Weights of a small GPT-style language model, trained from scratch on English Wikipedia.
Size: 8 layers, 3 heads of 32, 1.71M parameters.
Architecture: LayerNorm before each block, no biases in attention or MLP, embeddings untied during training, some layers without attention, value embeddings, hashed n-gram embeddings, an embedding shortcut, skips across layers, capped logits.
Training: a variant of Adam for these matrices, 94M tokens.
Each number is 128 + 24 x the weight over its row's rms, rounded and kept within 0 to 255. Layers, rows and columns count from 0. The size above them is the row's rms in percent of the matrix's.

# layer 4 attention output (transposed), 96x96, rms 0.194, rows 61-64, columns 0-95
size [100 102 105  92]
[[191 148 133 126 146 111 126 142 126 108 144 128 148  91 132  94 160 155 150 120 146 109 131 103 122  77 142 126 128 134  82  80  96 124 111 144 140 104 125 140 168 120 153 160 130 123 136 138 111 158 139 146 122 115 174 134  87  94  99 127 160  77 162 160  96 106 104 157 123 103 129 154 118 140 115 109  99 148 141 146  91 118 138 117  78 145 124 142 133 150 154 143 133 171 115 162]
 [130 180 117  94 123 104 127 158 149 114 168 130  98 170 110 121 151 100 154 109 155 157 129 151  96 112 123 143 129 162 158  76 123 128  98  89 108 137 122 130 159 104 161 142  74 106 135 142 105 158 180 121 115 143 145  90  70 117 117 126 124 126 118 157  97 159 105 121 119 102 154 124 149 147 121 153 117 161 107 125 117 117 143  90 140 141 124 127 150 148 155 113 135 165 109 149]
 [121  84 125 138 102 129 148 110 136 149 119 113 150 181 131 167 123  97 123 148 134 146 127 149 105 165 110  92 162 135 138 148 124 144 163 144 127 130 113 108 137 172  98 102 156 130 112 137 136 116 152 124 157 119 122 101 133 142  81 113  98 168 110 102 132 155 150 106  99 154 164 103 110 114 129 124 176  97 122 130 146 139 144 170 110  94 127 111 106 146  89 117 145  45 111 120]
 [115 108 112 108 148 125 164 122 139 176 152 127 112 148 145 100 179 114  99 125 116 116 121 100 168 136 135 138 132 112 147 118 132 104 120 152 147 197  95  87 109 154 147 139 131  84 166 121 115 125 108 123 143 134 132 161 194 116 109 151 158 122 125 155 147 125 138  60 112 139 150 109 100 128  97 117 119  95 112 131 155  69 162 115 120 112 123 140 136 126 124 156 127 113 115 115]]
# layer 4 attention value, 96x96, rms 0.195, rows 62-65, columns 0-95
size [108 112  86  83]
[[156 168 151 118  85 123 116 108 167 135 176 109 107 153 132 117 143 129 131 116 122 112  76 104 109 139 148 102 169 135 150 115  90 118 137 107 152 111 139 105 161 112 172 162 145 175 130 132 135  95 123 125  75 112  98 135 129 136 167 158  99 107 106 146 152 111 122 144 124 108 114 119  95 129  89 123 135 148 126 137 121 151 173 124 123 105 105  81 176 107 141 142 148 137  87 140]
 [119 105 156 115  97 154 132 131 112 113  84 119 125 142 112 200 140  81 140 132  94 154 141 167 126 123 153 104 115 141  80 121 140 100 140 133 134 134  85 125 157 145 169 113 148 118 134 147 164 129 150 140 177 129 120 120 169 111 117  79 129 132 170 104  94 144 115 123 159 138 125  79 169 153 110  96 130 173 124 123 132 123 104 112 105 138 131 112 126  99 125 134 142 154 163 114]
 [144  92 115 135 129  99 116 137 110 116 104 136 121 120 120 156 139 118 146 157 144 136 131 147 172 154  97 121 125  66 100 185 130 111 139 117 159 127 142  88 116 115 114 137 149 114 109 102 132 135 169 163 193 147 134 135  95  94 100 113 148 156 136 133  88 106 108 145 153 120 107 126 131 138 143  90  70 132  84 109 149 142 134 125 111 125 161 130 160 153 126 179 163 109 134 121]
 [160 149 100 102 165 105  83 110 135 124 155 141  94  95 156  95  95 119 126  96 122 136 158  74 154 109  91  94 139  76 148 111 142 136 120 128 100 122 153  80 118  87 120 182 113 114 132 142 134 108 109 163 114 151 139 153 150 126 167 135 117 113  95 118 159 121 149 113 147 153 109 116 146 121 133 126 183 124 125 134 147 117 105 119 109 104 133 168 131 151 127 121 173 130 121 121]]
# layer 4 attention query, 96x96, rms 0.164, rows 64-95, columns 0-95
size [118 129 174 183  90 111  84  91 121 180 110 114  89  76  98 108 100 102  96  77  90  87  93 120  96  76  79 104  82  84 101 105]
[[ 82 103 139 117 142 100  96  46 141 139 119 143 127 150 115 143 104 133 150 124 101 146 115  95 163 133 133 148 114 153 133 117 151 166 108 136 172  86 145 139 139  81 144 164 141 181 135 117 113 120  94 125 162 165 107 146  76 145 183 123 124 116 135 111 143 109 128 151 135 123 102  88 122 146 124 112 130 143 142 124 121 141 113 151 140  82 114 143 125 130 117 120 137 107  91  98]
 [116 112 109 129 124 125  76 123 124 107  96 147 113 151 120 137 106 104 185 163 144 173 149 113 135 131 125 170 128 135 121 160 156 139 117 121 153 107 144  90 152  99 152 167 173 146 138 134 110 129 106 155 186 149 121 149  47 100 161 131 134 147 152  92  97  83 114 146 145 120 112 129 135 130 139 108  90 114 116 104 137 132 104 150 120 121 129 160 101 118 122 139 142 107 134 113]
 [167 180  95  82 113 159 108 130 122 130 148  87 129 115  91 137 134 128 118 140 164 116 117 146 129 159 111 128  96 111  92 103  98 187 153 111 106  90 118 118 141 119 124 143  88 131  87 131 101 134 112 107 136 101 147 128 103 118 156 146 106 163 145 153 157 118 113 147 102 150 118 161 139 110 124 144 113 136 176 136 166 170  92 142 141 160 104 118 113  99 141 100 115 130 125 168]
 [ 98  91 126 161 146  86 128 129 131 122  86 169 117 148 158 108 119 110 154 114 103 175 134 109 150 114 126 136 152 152 140 156 150 100  93 169 136 149 153 120 142 112 109 131 161 134 146 119 138 117 126 151 125 165  97 161 117 145 120 126 184 100 145  84 104 132 154 108 162  96 117 131 101 151 149  98 140 130 114 117 108 107 152 105 127  95 152 164 143 172  85 113 148 116 164 105]
 [135 119 126 144 147 123  79 101 114  97 176 154 137 130 114  58  87 115 135 113 142  96 157 120 126 132 131 134 130 118  82 135 100 136 113 104 136  60 128 118 108 139 137 177 158 135 125 139  75 143 148  96 135 103 103 132  97 123 143 158 108 168 135  98 136 110 129 141 149 127 145 148 182 141 113 145 137 174 127 101 125 139  90 147 123 166 162 137 118 139 143 119 103 119 131 117]
 [127 166 129 152 138 133 179  67 124 145 111 167 105 147 132 128 129 140 106 158 129 134 146 130 153 121 136 162 138  80 146  75 132 178 107 121 115 115 141 156  80 133 136 157 129  99 111  96 139 159  63 133  94 118 121 148 141 153 115 112 121 153 149 128 113 142 134 168 129 135 138 130 123 137 124 120 140  64 156 130 111 127 110 104 131  99 135 111 122 136 154 120 122 167 124  70]
 [143 130 122 138 131 137 119 149 169 144 144 102 129  93 174 122 140 102  91 128 101 116 158 129 102 176 115  94 118 104  97 121 110 128  71 177 155 129 123 170 147  99  81 108  76 141 112 116 122 157 150 137 123 171 136 157 131 115 128 168 129 137 141 109 132 152 158 105 136 142 100 150 113  98 128 155 117  98 126 140 126 127 150  72 112 166 133 133 116 137 124 140 103 158 168 148]
 [134 125 104 160 140 129 177 116 132 148 172 121 112 126 142  77 133  98 109  95 112 113 122 113 130 124 131 145 167  91 148 131 144 145  94  85 175 173 136 152 123 113 146 132 129 136 131 155 138 135 118  91 154 122  92 142 140 122 134 101 141 135 156 109 131 189 165 130 142 150  91 127  90 123  96 151 165  73 121 164 130  92 126  99  97 144 109 109 127 125 124 172 145 121 139 149]
 [117 151  67 166 135 145 117  93  99  87  87 115 155 150 107 122 110 131 169 125 114 159 162  85 138 138 119 140 141 107 107 128 119 156 122 143 116 142 149 116 115 140 127 150 160 150 139 138 155 141 146 136 158 157 105 158 100 125 152 132 129 150 168  75 110  96  97 129 157 120 156 140 120 148 147  83  91 108 136 122 133 122 139 155 132 107 131 158 131 162 125 120 132 112 206 122]
 [158 146 116  95 116 160 105 150 127 130 154 101 124 131 105 150 149 130 110 147 163 109 121 134 149 130 130 117  83 121 110  99  81 138 163 110 112 104  95 129 121 159 131 101 110 144  96 127 159 135 133 131 151 101 170  99 108 110 141 159 107 180 100 145 129 130  94 132  84 154 108 161 146 101 121 176 122 112 149 126 165 153 106 139 122 158 107  98 107  89 154 131  98 138 154 180]
 [149 163 136 127 109 169 145 118  98 135 181 125 135 135  99 104 108 137 111 126 143  90 128 157 115 155 151 136  92 135  98 100 112 147 143  73 119 136 125 135 111 164 160 122 103 103  87 138 120 146 145 108 131  64 132 107 159 115 142 136  60 155 110 160 141 131 110 128 107 135 138 127 140 113 125 137 132 145 165 156 139 145 120 121 122 185 112 104 125  97 161 132  82 127  94 155]
 [162 159 115  81 123 178 128 126 136 152 167  78 130  77  95 121 161 122  80 143 163 100 132 130 138 132 131 105 121 121  86  99 100 155 144 125 115 118 103 129 134 149 130 128 110 120  90 130  97 166 112 113 147 104 150 121 121  91 121 134 112 166 118 165 140 148 124 128  94 169 113 143 117 100  93 162 119  90 144 139 159 140 132 142 135 143  82 111 117 116 154 148 119 115 124 175]
 [132  94 128 138 117 138 136 165 142 125 142 136  85 103 165 121 105 111 117 134 100 157 121 143 146 143 125 139 117 141 104 160  59 107 154 151 113 153 124 111 125 135  99 122 142 160 111 130 110  71 136 142 149 112 117 125 102 115 154 152 124 172 119 120 140 170 119 127 162 129 104 164 143  90  97 184 138 122  86 136 127 161 135 156  91 140 165  91 130 140 116 157 109  81 160 150]
 [106  99 145 129  86 117 113 135  88 152 121 138 122  95 139 145 151 160 160 105  88 159 155 129 154 137 131 118 133 124 113 126 153 104 166 132 147 105 131 134 126 147 108 147 139 114 120  99 135  97  95 170  82 129 111  67 112 146 114 189 129 110 122 118 163 130 102 158 128 147 153  89 143 131  95  84 125 187 109 125 142 167 113 135 128 154 132 127  97 129 116 144 100  97 113 155]
 [120 122 127 115 146 137 218 146 152 176 160 102 122 129 108  95 157 134 129 117  88 120 182 137 155 108 124 151 140 112 138  93 122 108  86  95 140 162  95 133 101 137 142 100 147 130 121 147 140 156 115 104 105 142 115 174 147 130  87 127 134 111 137 105 141 150 126  97 131 160 140  94 134 129 114 120 155  87 125 133 125 105 159 126  84 133  85  98 140 163 138 135 119 143 144 114]
 [128 117 138 142 122 166 109 123 143 106 144 140 130 136 104  97  92  95 152 181 190 116 164 136 123 119 138 139 157 174 103 156 119 105 118 114 136  80 128 109 147 128 157 167 114 112 120 152  80 142 153 134 188 108 101 104 137 117 164 157 105 153  78 124 109  99 135 167 117 127 159 151 127 126 125 154 133 107  92 140 133 107 105 134 110 103 156 121 119 105 142 163 111 116 113 143]
 [134 105 142 154 105 141  66  88 111 114  86 132 131 168 123 138 137 104 165 131 138 182 138 158  76 155 140 176 160 144 140 148 148 101 158 113 128  93 144 115 157 122 165 101 133 107 132 169 114 104 150 171 119 111 119 114  99 117 134 116 106  88 122 119 140  93  94 136 138 127 111  98 141 163 125 102 145 154 116 134 139 132 119 149 141 150 125 120 157  74 126 134 108 132  97 124]
 [131 148 103 115 150  98  62 161 109 116  95 106 139 101 132 160 117 124 121 114 130 165 115 100 134 157  90 102  90 154 103 119 108 131 139 194  94 104 135 150 100 100  79 131 124 128 157 111  96 127 129 148 117 146 109 114  81 160 132 131 168 130 146 126 151 117 159 138 133 130 156 179 136 140 142 146 134 133 145 129 131 144 122 110 146 118 155 133 134 137 106  83 118 180 166 137]
 [146 144 106  93 153 160 136 121 124 144 154 159 137 134 110  75  79 127 133  81 127 156 109 144 135  87 118 136 119 122 137 143 131 139 115  83 178 105 132 124 147 126 155 138 125 106 112 134 163 154 171 135 130 132 140 100 178 100 156 171 109 176 137 131  87 108 106 114 139 153 121 130  95 118 154 123 142  86 125 122 144  75 112 130 120 105 102 136 113 182 107 125 142 109 105 120]
 [129 140 117 129 114 107  92 127 108 107  97 177 136 138 142 142 113 153 125 107 164 135  73 118 113 160 128 110  87 115 115 133 102 164 168 137 108 109 150 122 126 115  82 177 167 137  89 117 126  69 160 132 130 132 153  80 129 154 173 111 134 131 117 140 121 121 118 150 120 128 125 157 128 109 133 117 104 148 144 100 122 152 113 151 164 144 130 139 102 136  77  94 123 126 175 164]
 [138 139 101 145 150 122 147  84 120 110 125 122 169 155  99  95 120 134 142 155 132 111 182  81 114 126 135 123 146 126 102 103 138 168 122 110 124  75 154 148 118 155 155 156 109 114 123 173 148 107 126 130 120 157 123 128 118 144 149 136 143 146 125 105 154  90  99 163 129 114 142  99 136 162 108  83 137 106 136 137 110 103 160 139 104 131 111 117 160  87 147 104  65 155 126 175]
 [128 170  96 136 124 107  57 127  85 104  76 152 129 147 134 127 131 103 131 117 148 151  81 125 103 186 128 115 136 124 108 121 136 178 125 162 164  96 130 135 142  82 110 133 134 139 113 148 117  98 116 123 129 122 103 126  86 147 176 103 157 128 130 116 127 112 139 156 148 145  92 147 114 153 139 144 109 149 154 131 135 131  84 104 149 135 155 153 146 145  94 132 125 131 166 156]
 [122 140 137 118 128 117 150 122 159 115  93 129  91 130 150 140 172 151 110 103 102 153 120  94 141 167 132 140 132 112 165 110 108 148 138 155  89 157 144 179  87 156 101 150  98 128 116  96 123 109 125 169  89 170 130 128 117 124  85  90 141  76 137 113 185 155 121 107 133 143 112 138 130 124 111 128 121 106 130 147 131 148 153 126 113 130 143  98 157 132 123 132 114 189 115 173]
 [126 116 120 118 134 211 124  99 132 135 123 132 121 133  98 123 134 121 162 139 143 150 165 160 142 119 135 194 131 167 143 124 143 101 143 120 151 130 142 130  67 173 178 136 138 124 105 139 118 168 130 143 159 115 133 109  92 101  96 127  97 126 121  77 135 110 107 127 133 147 145 107 128 174 135 108 133 108 110 118 124 139 138 164 114 113 128 106 129  98 148 145 126  83  77 122]
 [130 127 179 151 106 149  85  98 102 115 136 120 132 147 112 134 131 115 121 130 160 115 141 130  40 106 130  87 143 168 120 151 133 107 124 124 159 131 148  95 168 140 138 129  91 145 149 159 130 159 168 101 134 121 134  95 125 136 131 144 136 131 126 114 137  98 105 120 155  97 133  93 115 116 119 109 129 151 143 145 126 118 126 137 125 134 128 151 111  69 139 148  73 109  58 139]
 [139  91 108 115 149 116  84 139  91 128 131 139 166 103 126 103 126 187 133 130 100 113 124 100 151 110 110  98 112 117  88 137 113 144 161 153 103  82 121 120 124 188  83 126 141 173 105  96 108  72 136 123 122 125 128 122 122 138 129 148 163 167 126 143 159 155 113 143 122 127 165 134 130 133 114 114 150 158 138 119 135 153 123 136 158 117 115 125 138 165 103  86  84 122 154 163]
 [136 122 120 113 100 176 158 122 130 149 127 141 118 113 154 149 114 185  94 147 148 129 112 156 111  89 137 124 108 116 112 127  76 159 132 181  83 134 143 161 120 151 145 133 105 121  87  89 110 140  92 107 124 127 157 105 116 105 141 120 137 157 151 126  84 148 147 137 118 124 113 167 134 101 119 135 118  88 119 111 131 165 178 134 166 123  97  81 122 110 126 119 121 135 174 149]
 [138 140 158 130 125 155 142 150 130  88 156 116 112 138 106 146 140  98 102 108 145 111 119 136  83 128  95 124 136 140  92 145 125 129  84 118 148 133 126 109 136 115  91 113 130 114 118 136 115 135 197  82 149 127 102 197 188 119 126 158 155 125 110  96  88 138 113  91 126 131 133 162  99  96 170 119  82 137 156 126 131 142 103  95 125 142 127 144 132 117 142 145 167 109 113 143]
 [119 137 120 135 157 137 208 136 152 160 169 112 134  95 142 122 133 104  87 147 116  88 123 101 135 112 112  87 133  99 143  95 133 125  92 133 154 167 125 115 110 106 137 107 136 125 153 134 173 158 116 105 127 143 102 145 147 114 109 117 127 139 119 181 119 148 157 140 136 137 103 115  95  91 107 157 155  76 150 144 120  89 137 122  95  79 113 112 128 161 137 150 151 140 133 118]
 [113 163 102 105 128  73 153 121 129 152 136 137  63 129 130 176 110  94 107 123 146  91 169 160 145 147 121 146 128 144  80 134 121 135 116 145 149 135 115  97 110 107 133 125 150 147 108 106  77 180 103  98 123 115 159 175 102 146 134 151 113 126 141 123 110 113 157  86 123 164 126 158 130 136 111 135 115 115 129 106 121 132 126  95 128 133 124 161 124 161 161 108 131  94 109  85]
 [100 145  95  97 157 143  75 184 140 136 110  95 124  98 131 124 150 147 140 138 148 136 127 127 149 153 111 135  91 149 123 128  89 118 139 153 111 102  93 139  96 121 130 138  90 201 133 119  95 143 129 138 130 134 130 112  99 121  83 164 137 117 129  90 136  99 165  75 130 138 147 180 120 136 149 118 114 130 140 134 136 127 150 115 148 143 116 155 152 149 124  83  94 146 161 152]
 [126 157 121 130 100 138 113 139  99 115 147 139 108 123 119  97  81  93 129  95 126 171 149 167 129 103 104 189 135 164 121 125 148 151 111 118 170 163 116 115 127 126 153 136 120 128 114 106 123 184 134 111 136 106  95 174 132 152 119 160 117 139  84  71 113 108 128 137 134 128 115 107 128 148 130 141 105 112 140 132 131 126  81  88 121 154 165 138 130 126 138 172 104  82  93 124]]
# layer 4 attention key, 96x96, rms 0.163, rows 64-95, columns 0-95
size [ 83 132 174 113  93  97  99  86 105 123  73 190  88  98  98  94 101  99 101  86  89  94  99  87 105 112 133  96  90  99  90  87]
[[147 161 144 114 132 120 147 121 127 112 146 121 157 125 138 166 139 176 101 140 143 103 101 128 115  98 128  95 106 139 121 119  61 138 157 136 120 148 121 143 103 153  99 124 129 150  79 148 132 133 120  89 130 132 156  87 130 105 109 140 104 144 112 174 177 149 145 129 110 102 169 176 159 114 103 152  87 122 155 128 144 146  77  88 150 136 128 127 140 109 136 160  93 143 121 106]
 [ 87 123 158 168 141 106 145 118  99 113  95 141 128 115 132 122 134 145 159 133 100 157 114 133 128 133 143 128 175 151 151 171 129 142  77 152 120 143 170 115 133  89 132 141 121 116 157 135 111  98 134 125 145 162 127 145 141 139  99 131 168  77 143  96 141 101 131 117 178 111 132 136  88 149 157 106 129 166 128  95  90 112 170 109 143  80 138 133 135 164  86 133 136  92 124 149]
 [182 124 130  97  91 178 132 137 149 148 175 108 120 128 114 130 133 109  93 145 145 105 120 136 124 163 109 137 101 103 125  98 135 125 152 109 108 134  85 119 129 144 131  90 118 108 102 121 121 155 147 145 125  88 132  84 126 103 137 139 102 175  98 148 125 143  90 144  97 161  93 132 164 117 114 141 114  93 139 151 174 157 111 123 107 170 138 104  96  94 167 120 135 148  91 130]
 [106 152 122 132 155 108 115 112  87  79  72 125 115 147 137 137 134 154 133 123 127 147 134 150 138 109 144 142 179 122 135 113 115 109 144 164 127 136 137 172 112 106 102 157 126 155 158 117 142 115 121 105 122 200 128 133 131 146 109 136 159 106 162 114 126 114 156 121 147 130 139 129  88 153 158  88 130 134 141 119 117 108 153 107 142 100 132 202 166 188 105 106 135 149 149 124]
 [101 124 104 118 142 114 128 133 127 122 101  78 114 114 123 147 140 118 161 121 108 135 176 110 108 144 129  83 152 184 112 180 149 144 130  95 152 129 129  96 169 121 147 117 153 117 105 100 139 137 121 158 129  97  97  89 141  89 113 120 132 100 132 144 157 104 117  72 157 126 136 117  86 139 168 140 113 112  92 134 118 110 100 158 107 128 138 145 149 145  83 129 141 100 131 178]
 [100  87 137 112 116 106 151 148 140 116 123 140 148 162 140 154 128 119 130 132 151 118 155  96  76 105 145 127 132 109 101 137  96  95 171 176 154 168  93 124 151 191 170 114 134 122 177 146 141 115 154 145 102 121 104  97 162 126  84 106  84 127 114 140 154 138 137 103 131 104 126 116 125 146 106  86 116  96 121 123 142 116 140 147 128 148 106 132 148 157 101 152  89 136 125 103]
 [ 96 162 112 136 119 112 177 143  90 117 116  78 153 138 127 155 199 134 172 146 167 132  95 135 137 108  93  97  95 145  95  85 139 123 126 142 102 102 133 127  82 121  97 121 115 113 160 134 127 125 135 100 118 108 130 135 120 125 129 145 142 114 140 119 135 114 140 175 134 148 144 120 154 154 156  63 136 131 178 121 143 118 117 114 131 157 128 164 118 169 105 110 146 134 134 142]
 [112 124 135 133 151 107 134 149 194 132 147  84 111  84 145 124 146 114 139 149 159 112 159 102  90 122 125 136 119 172 120 108 165 108 140 136 115 158 138 116 152 110 161  80 106  97 155 121 129 156  96 122  97 117 173 129 121 128 123 128  91 135  95 176 127 107 114 142 100 116 121 130 198 133 122  83 138 123 112 106 123 167 126 150 172 114 146 132 130  96 140 106 127 127 135 101]
 [ 87 168 131 145 137 116  86 118 139 124 142 116 118 135 171 131 134 141 115 135 158 118  91  79 135  99 117 131 151 108 145 139  93 109 121 146 134 131 160 118 110 101  93 183  94 160 163  91 145  98 133  89 147 164 152 186  88 164 113 139 176 120 156 128 133 113 143 121 143 110  93 139  86 126 128 117 109 157 134 107  97 115 146 130 152 101 121 135 151 161 125 147 141 127 132 160]
 [167  81 111 105  92 149 131 166 128 161 143 115 110 113 130 124 140 101 132 127 104 128 154 152 107 134 115 127 113 122 113 118 135 131 144 102  97 133 107 129 178 157 157  79 128 111 102 148 116 144 132 194 134  82  89  70 137  88 146 133  99 156 111 118 108 143 107 115  97 146 102 137 158 113 126 144 115 113 128 164 172 154 124 149 105 153 127  83 101  91 147 127 127 134 142 130]
 [127  54 110  96  94 142 147 134 185 118 127 106 111 146  95 151 111  92 132 139 110 121 170 156 123 154  91 143 100 124 139 151 159 116 162 121 110 157  84 101 146 160 141  90 159 136  89 152 115 152 149 185 114  99 126 104 114 106 122 124 117 155 118 131 129 124  85 132 118 109 106 123 144 148 121 125 102 108  94 137 173 133 118 167  95 125 139 114 134 123 136 120 148 128 104 110]
 [173 159 113 100 121 155 109 159 121 135 167  78 129 108 114 139 133 132 105 132 174  88 121 145 115 141 123 127  97 108 103  76 112 155 158  96 116 120 109 129 109 141 123  98 103 119 105 137 125 161 128 115 125  84 141 108 133 120 146 111  91 155 105 166 132 142  92 147  88 167 113 131 153 101 131 153 123 126 155 167 170 161 133 132 107 176 146  82 124 113 157 111 135 146 139 146]
 [ 87 161 114 179 164  85 154 145 108 122 129  82 129 112 133 142 148 169 141 119 129 107  92 147 146  99 127  93 132 149 131 119 156 143 107 148 120 103 137 159 156 108  94 137 125 159 123 127 130 146 121 126 134 147 147 138 133 125 105 131 106  74 146 119 118  93 150 116 123 151 150 126  61 150 191 125 124 163 127 130 148 153 177 135 108 102 161 131 133 151 108  87 147 150 145 130]
 [152 156 115 115  91 141 143 102 131 126 104 119 136 102 121 121 155 165 128  97 124 109 112 123 114 198  85 105 154 141 157 110  94 104 143 120 144 115 172 126 126  93  73 147 158 123 132 172 152 141 158 121 117 139 128 173 144 122 111 138 102 124 148  86 138 111  82  87 150 133 155 144 125 120 140 156 114 138 123 137 126  78 178 122 127  80 123 109 125 160 115 121 125 118 144 148]
 [118 172 121 146  90 100 154 109 164 133 148 126 148 119 120 162 115 149 106 130 162 118 117 111  83 127 137 155 104 131 114  96 109 147 134 179 137 129 163 155 112 123 149 106 129  89 146 139 100 157  96  88  94 119 137 146 134 160 112 109  59  94 117 184 165 137 131 120 131 120 153 144 134 135  91 154 158 117 163 173 139 116 106 128 138 121 103 140 147 113 169 137 140 139 146 126]
 [102 123 125 140 149 107 110 129 115 128  84  84 125 125 130  95 141 121 152 100  64 174 114 150 153  98 157  95 111 134 120 173 131 168 107 125 132 121 126 171 176 146 144  98 155 163 110  87 110  94 107 122 114 123 146  90 133 129 136 137 136 124 120 106 136 115 141  94 130 137  97 105 106 122 121 152  81 178 122 131 132 125 147 167 143 165 137 108 118 127  94 160 143 126 166 106]
 [126 126 111 105 111 107  98 133 138 126 111 172 132 130 127 156 118 103 134 124 127 176 135 108 144 151 119 146 102 106 144 179 131 142  93 142 119 147 126 137 135  94 102 172 147 170 147 109 139 155 103 155 144 124 143 123  83 161 137 121 166 146 125 104  87 128  74  83 107  87 119 155 154  57 163 108 103 132 103 136 123 130  82 142 145 130 100 146 133 133 120 144 124 149 146 156]
 [116 114 105  91 106 148 133  79 133  89 110 127 113 157 124 164 144 138 109 172 103 126 103 127 181 149 106 112 164 128 114 138  98 100 130 159 115 181  97 144 115 166 127 139 127 137  88 118 169 101 161 162 117 160 131 122 137 116 120 170 147 158 150 113 132 141 123 121 147 124 125 120 122 167 104 131  73 119 134  93 137 131 153 124 126 152 136 176 116 165  88 127 105 124  97 112]
 [134 119 141 118 111 136 144 110 104 117 104  98 102 150  98  98 169 127 163 123  98 133 122 194 151 148 145 198 155 146 103 111 147 152 131 131 119 116 190 169 104 110  89 136 138 179 142 145 109 138 128 121 109 154  84 139  87 135 131 117 113 125  97  98 102 120 136 131 135 141  99  85 111 123 130 140 137 170 127 111 125  78 132 133 129 152 125 120 139 125 146 145 166 121 156 120]
 [108  75 133 122 116 149 132  86 109 129  93 139  85 153 108 128 109 109 136 127 110 124 116 134 156 144 146 130 147 173 137 132 121  97 117 122 109 171  83 121 124 154 127 150 148 159 155 121 130 182 149 169 145 147  92 137 161 104 110 145 153 129 142 111 123  88 123 116 165 107 135 154  69 145 165 123 126 131  84 116 137 110 166 154 118  85 149 176 126 118 107 112 110 120 103 128]
 [105 113 107 160 110 126 113 132 170 126  79 105 141 137 156  90 155 106 150 132 133 169 165 132 108  86 127 145 145 131 173 123 161 114 152 153 140 156 107 115 153 127 143  82 173 111 120 132  97 157  99 139  91 126 116 122 158 133 153 120 101  90 130 116 104 176 150 151 136 135 132 142 128 129 109 164 144 148 135 127 127 117  81 153 127  97 123 161 111 154 157 109 160 125 159  80]
 [125  95 140  99 115 139  81 107 161 134 110 144 120 118 127 146  80 104 159 161 112 133 134 103 156 136 104 140 132 143 130 159 133  74 157  98  91 152 102 114 117 141 128 150 113 175 163 120 165 108 119 177 135 122 152  97 119 102 115 153 149 193 169 133  94 144 133 126 112 105  87 126 137 143 149  88 109 130  95 111 136 105 111 153 157 106 132 166 136 133 135 143 142 144 107 110]
 [110 129 111 158 120 112 154 143 110 133 161 147 147 141 142 138 135 143  82 198 177 122 118  70 111 119 110  85 115 131 112  92 121  93 166 153 119 159  84  84 153 127 119 108 128 110 144 150 174 174 141 123 116 140 116 124 134 147 130 113 126 136 134 147 136 130 129 132 136 118 130 181 183 133 123 161 134  79 127 113 129 116 155 125 135 122 138 170  84 132 114 128  98 119 113 115]
 [ 82 142 110 122 100  90 154 150 143 123 109 136 144 111  95 143 101 122 156 157 111 136 127 145  92 139 127 121 125  66 109 136  80 144 105 131 125 130 149 122 161 106 131 119 146 152 132 145 123 166 109 116 110 184 108 136 121 173 117  85 119 129  97 141  95 164 120 106 148 112 117 139 121 121 105 154 114 156 115 145 132  67 118 101 147 124  99 145 116 162 147  88 118 146 191 128]
 [145 159 108 129 152 151 122 118  97 116 127 156 142 103 116  92 156 129 143  71 139 138 144 161 159 183 124 139 120 130 131 140 145 145  98 100 161  82 122 136 131 128 137 145 144 145 133 135 110 120 126 110 134 130 132 153 164 115 163 115 134 117 133  80 110 159 100  92 135 187 151 178 120  82 182 125 100 118 110 128 114 109  87 107 123 148 127 101 125  87  97 123 121 114 166 144]
 [ 86 152 101 133 100 155 165 106 105  87  86 112 125 127  91 145 164 132 145 108 117 103 117 164 139 168 130 139 162 142 167 115 142 115 139 162 127 135 108 144  81 102 103 140 149 117 100 161 151 177 141 129 144 147 100 121 150 122 120 146 118  87 145 114 139 118 146 123 161 136 144 127  65 126 155 137 139 112 129 124 121  99 170 138 101  93 131 160 131 171 127  91 157 116 149 146]
 [ 79 106 114 119 147 109 188  97 106  82  90 129 143 149  97 133 103 135 147 101 132 132  98 156 132 137 129 138 114 137 121 102 132 124 105 159 113 130  99 157 120 104  96 124 139 134 130 171 133 141 148 120 128 167 116 144 152 133 112 125 135  78 150  93 135 105 146 148 168 130 163 116  81 136 147  90 150 144 149 121 144 107 133 132 107 123 139 185 142 159 139  78 114 150 177 152]
 [129 150 138 113 129 123 152 137  71 124 134 143 163 133  78 145 119 100 132 136 126 148 118 162 144  96 181 142  85 115 118 141 127 130 137 109  86 118 107 110 124 121 161 114 120  77 109 128  96 108 139 123 150 139 159 105 112 132 180 153  88 125 150 126 126  95 154 115 171 177 110 111  97 150 130 105 135  90 138 141 124 136  79 130 126 123 113 187 128 107 107 157 112 136 171 123]
 [133 151 132 135 138  97 147 133 168  84 138  91 155 111 138 108 118 173 103 121 140  94 110 152 101 109 134 156 131 119  89  95  92 126 143 161 113 142 112 168 102 162 185 117 105 113 118 143  80 109 119  78  77 158 121 152 168 138 118 121  85 127 138 138 167 150 131 144 105 142 139 148 106 157  96 148 135 146 151 129 137 144 158 124 106 134 119 112 121 124 154 125 126 138 165  94]
 [138  93 141  94  91 179 133 100 135 158 159 108 120 149 121 149  86  79 118 199 144 115 131  89  99 111 158  94 140 137 141 133  93 130 144  88 126 116 133  99 145 154 139 130 119 149 159 108 123 111 129 153 141 104 111 120 156 125  90 130 127 130 134 128 106 123 143 131 129 123 122  79 126 122 142 103 134 163 127 142 142  85 138 144 146 156 137  92 183 101 138 135 175 150  93 136]
 [114 123 125 134  82 161 127 116 136 145 106 143 114 143 109 149 116  86 126 162  82 171 103 127 179 115 126 143 117 130 130 116 112 146 131 113 163 127 141 114 129 168  98 112 103 105 100  95 148 110 128 133 104 141 157 113 125 120 145  97 159 145 130 134 121 145 148 200 129 118  98  86 188 159 106 147 112 153 147  96 131  94 121 131 149 128 172 139 105 100 144 150 144 100  86 135]
 [133 134 164 156 134 165  78 143 141 156 133 107 120 116 121 135 138 111 164 153 125  96 139 116  98 117 138 164 134 106 147 158 154  89 169 117 134  85 175  97 148 114 127  95 128 139 128 125 155  75 131 134 138 121 180  82 134 112 123 122 113 172 121 130 112 124 122  98 146 151 101  93 141 142 119 101 132 130  95 126 134  77 129 143 143 180 136 160 118 116 112 140 180 106 151 130]]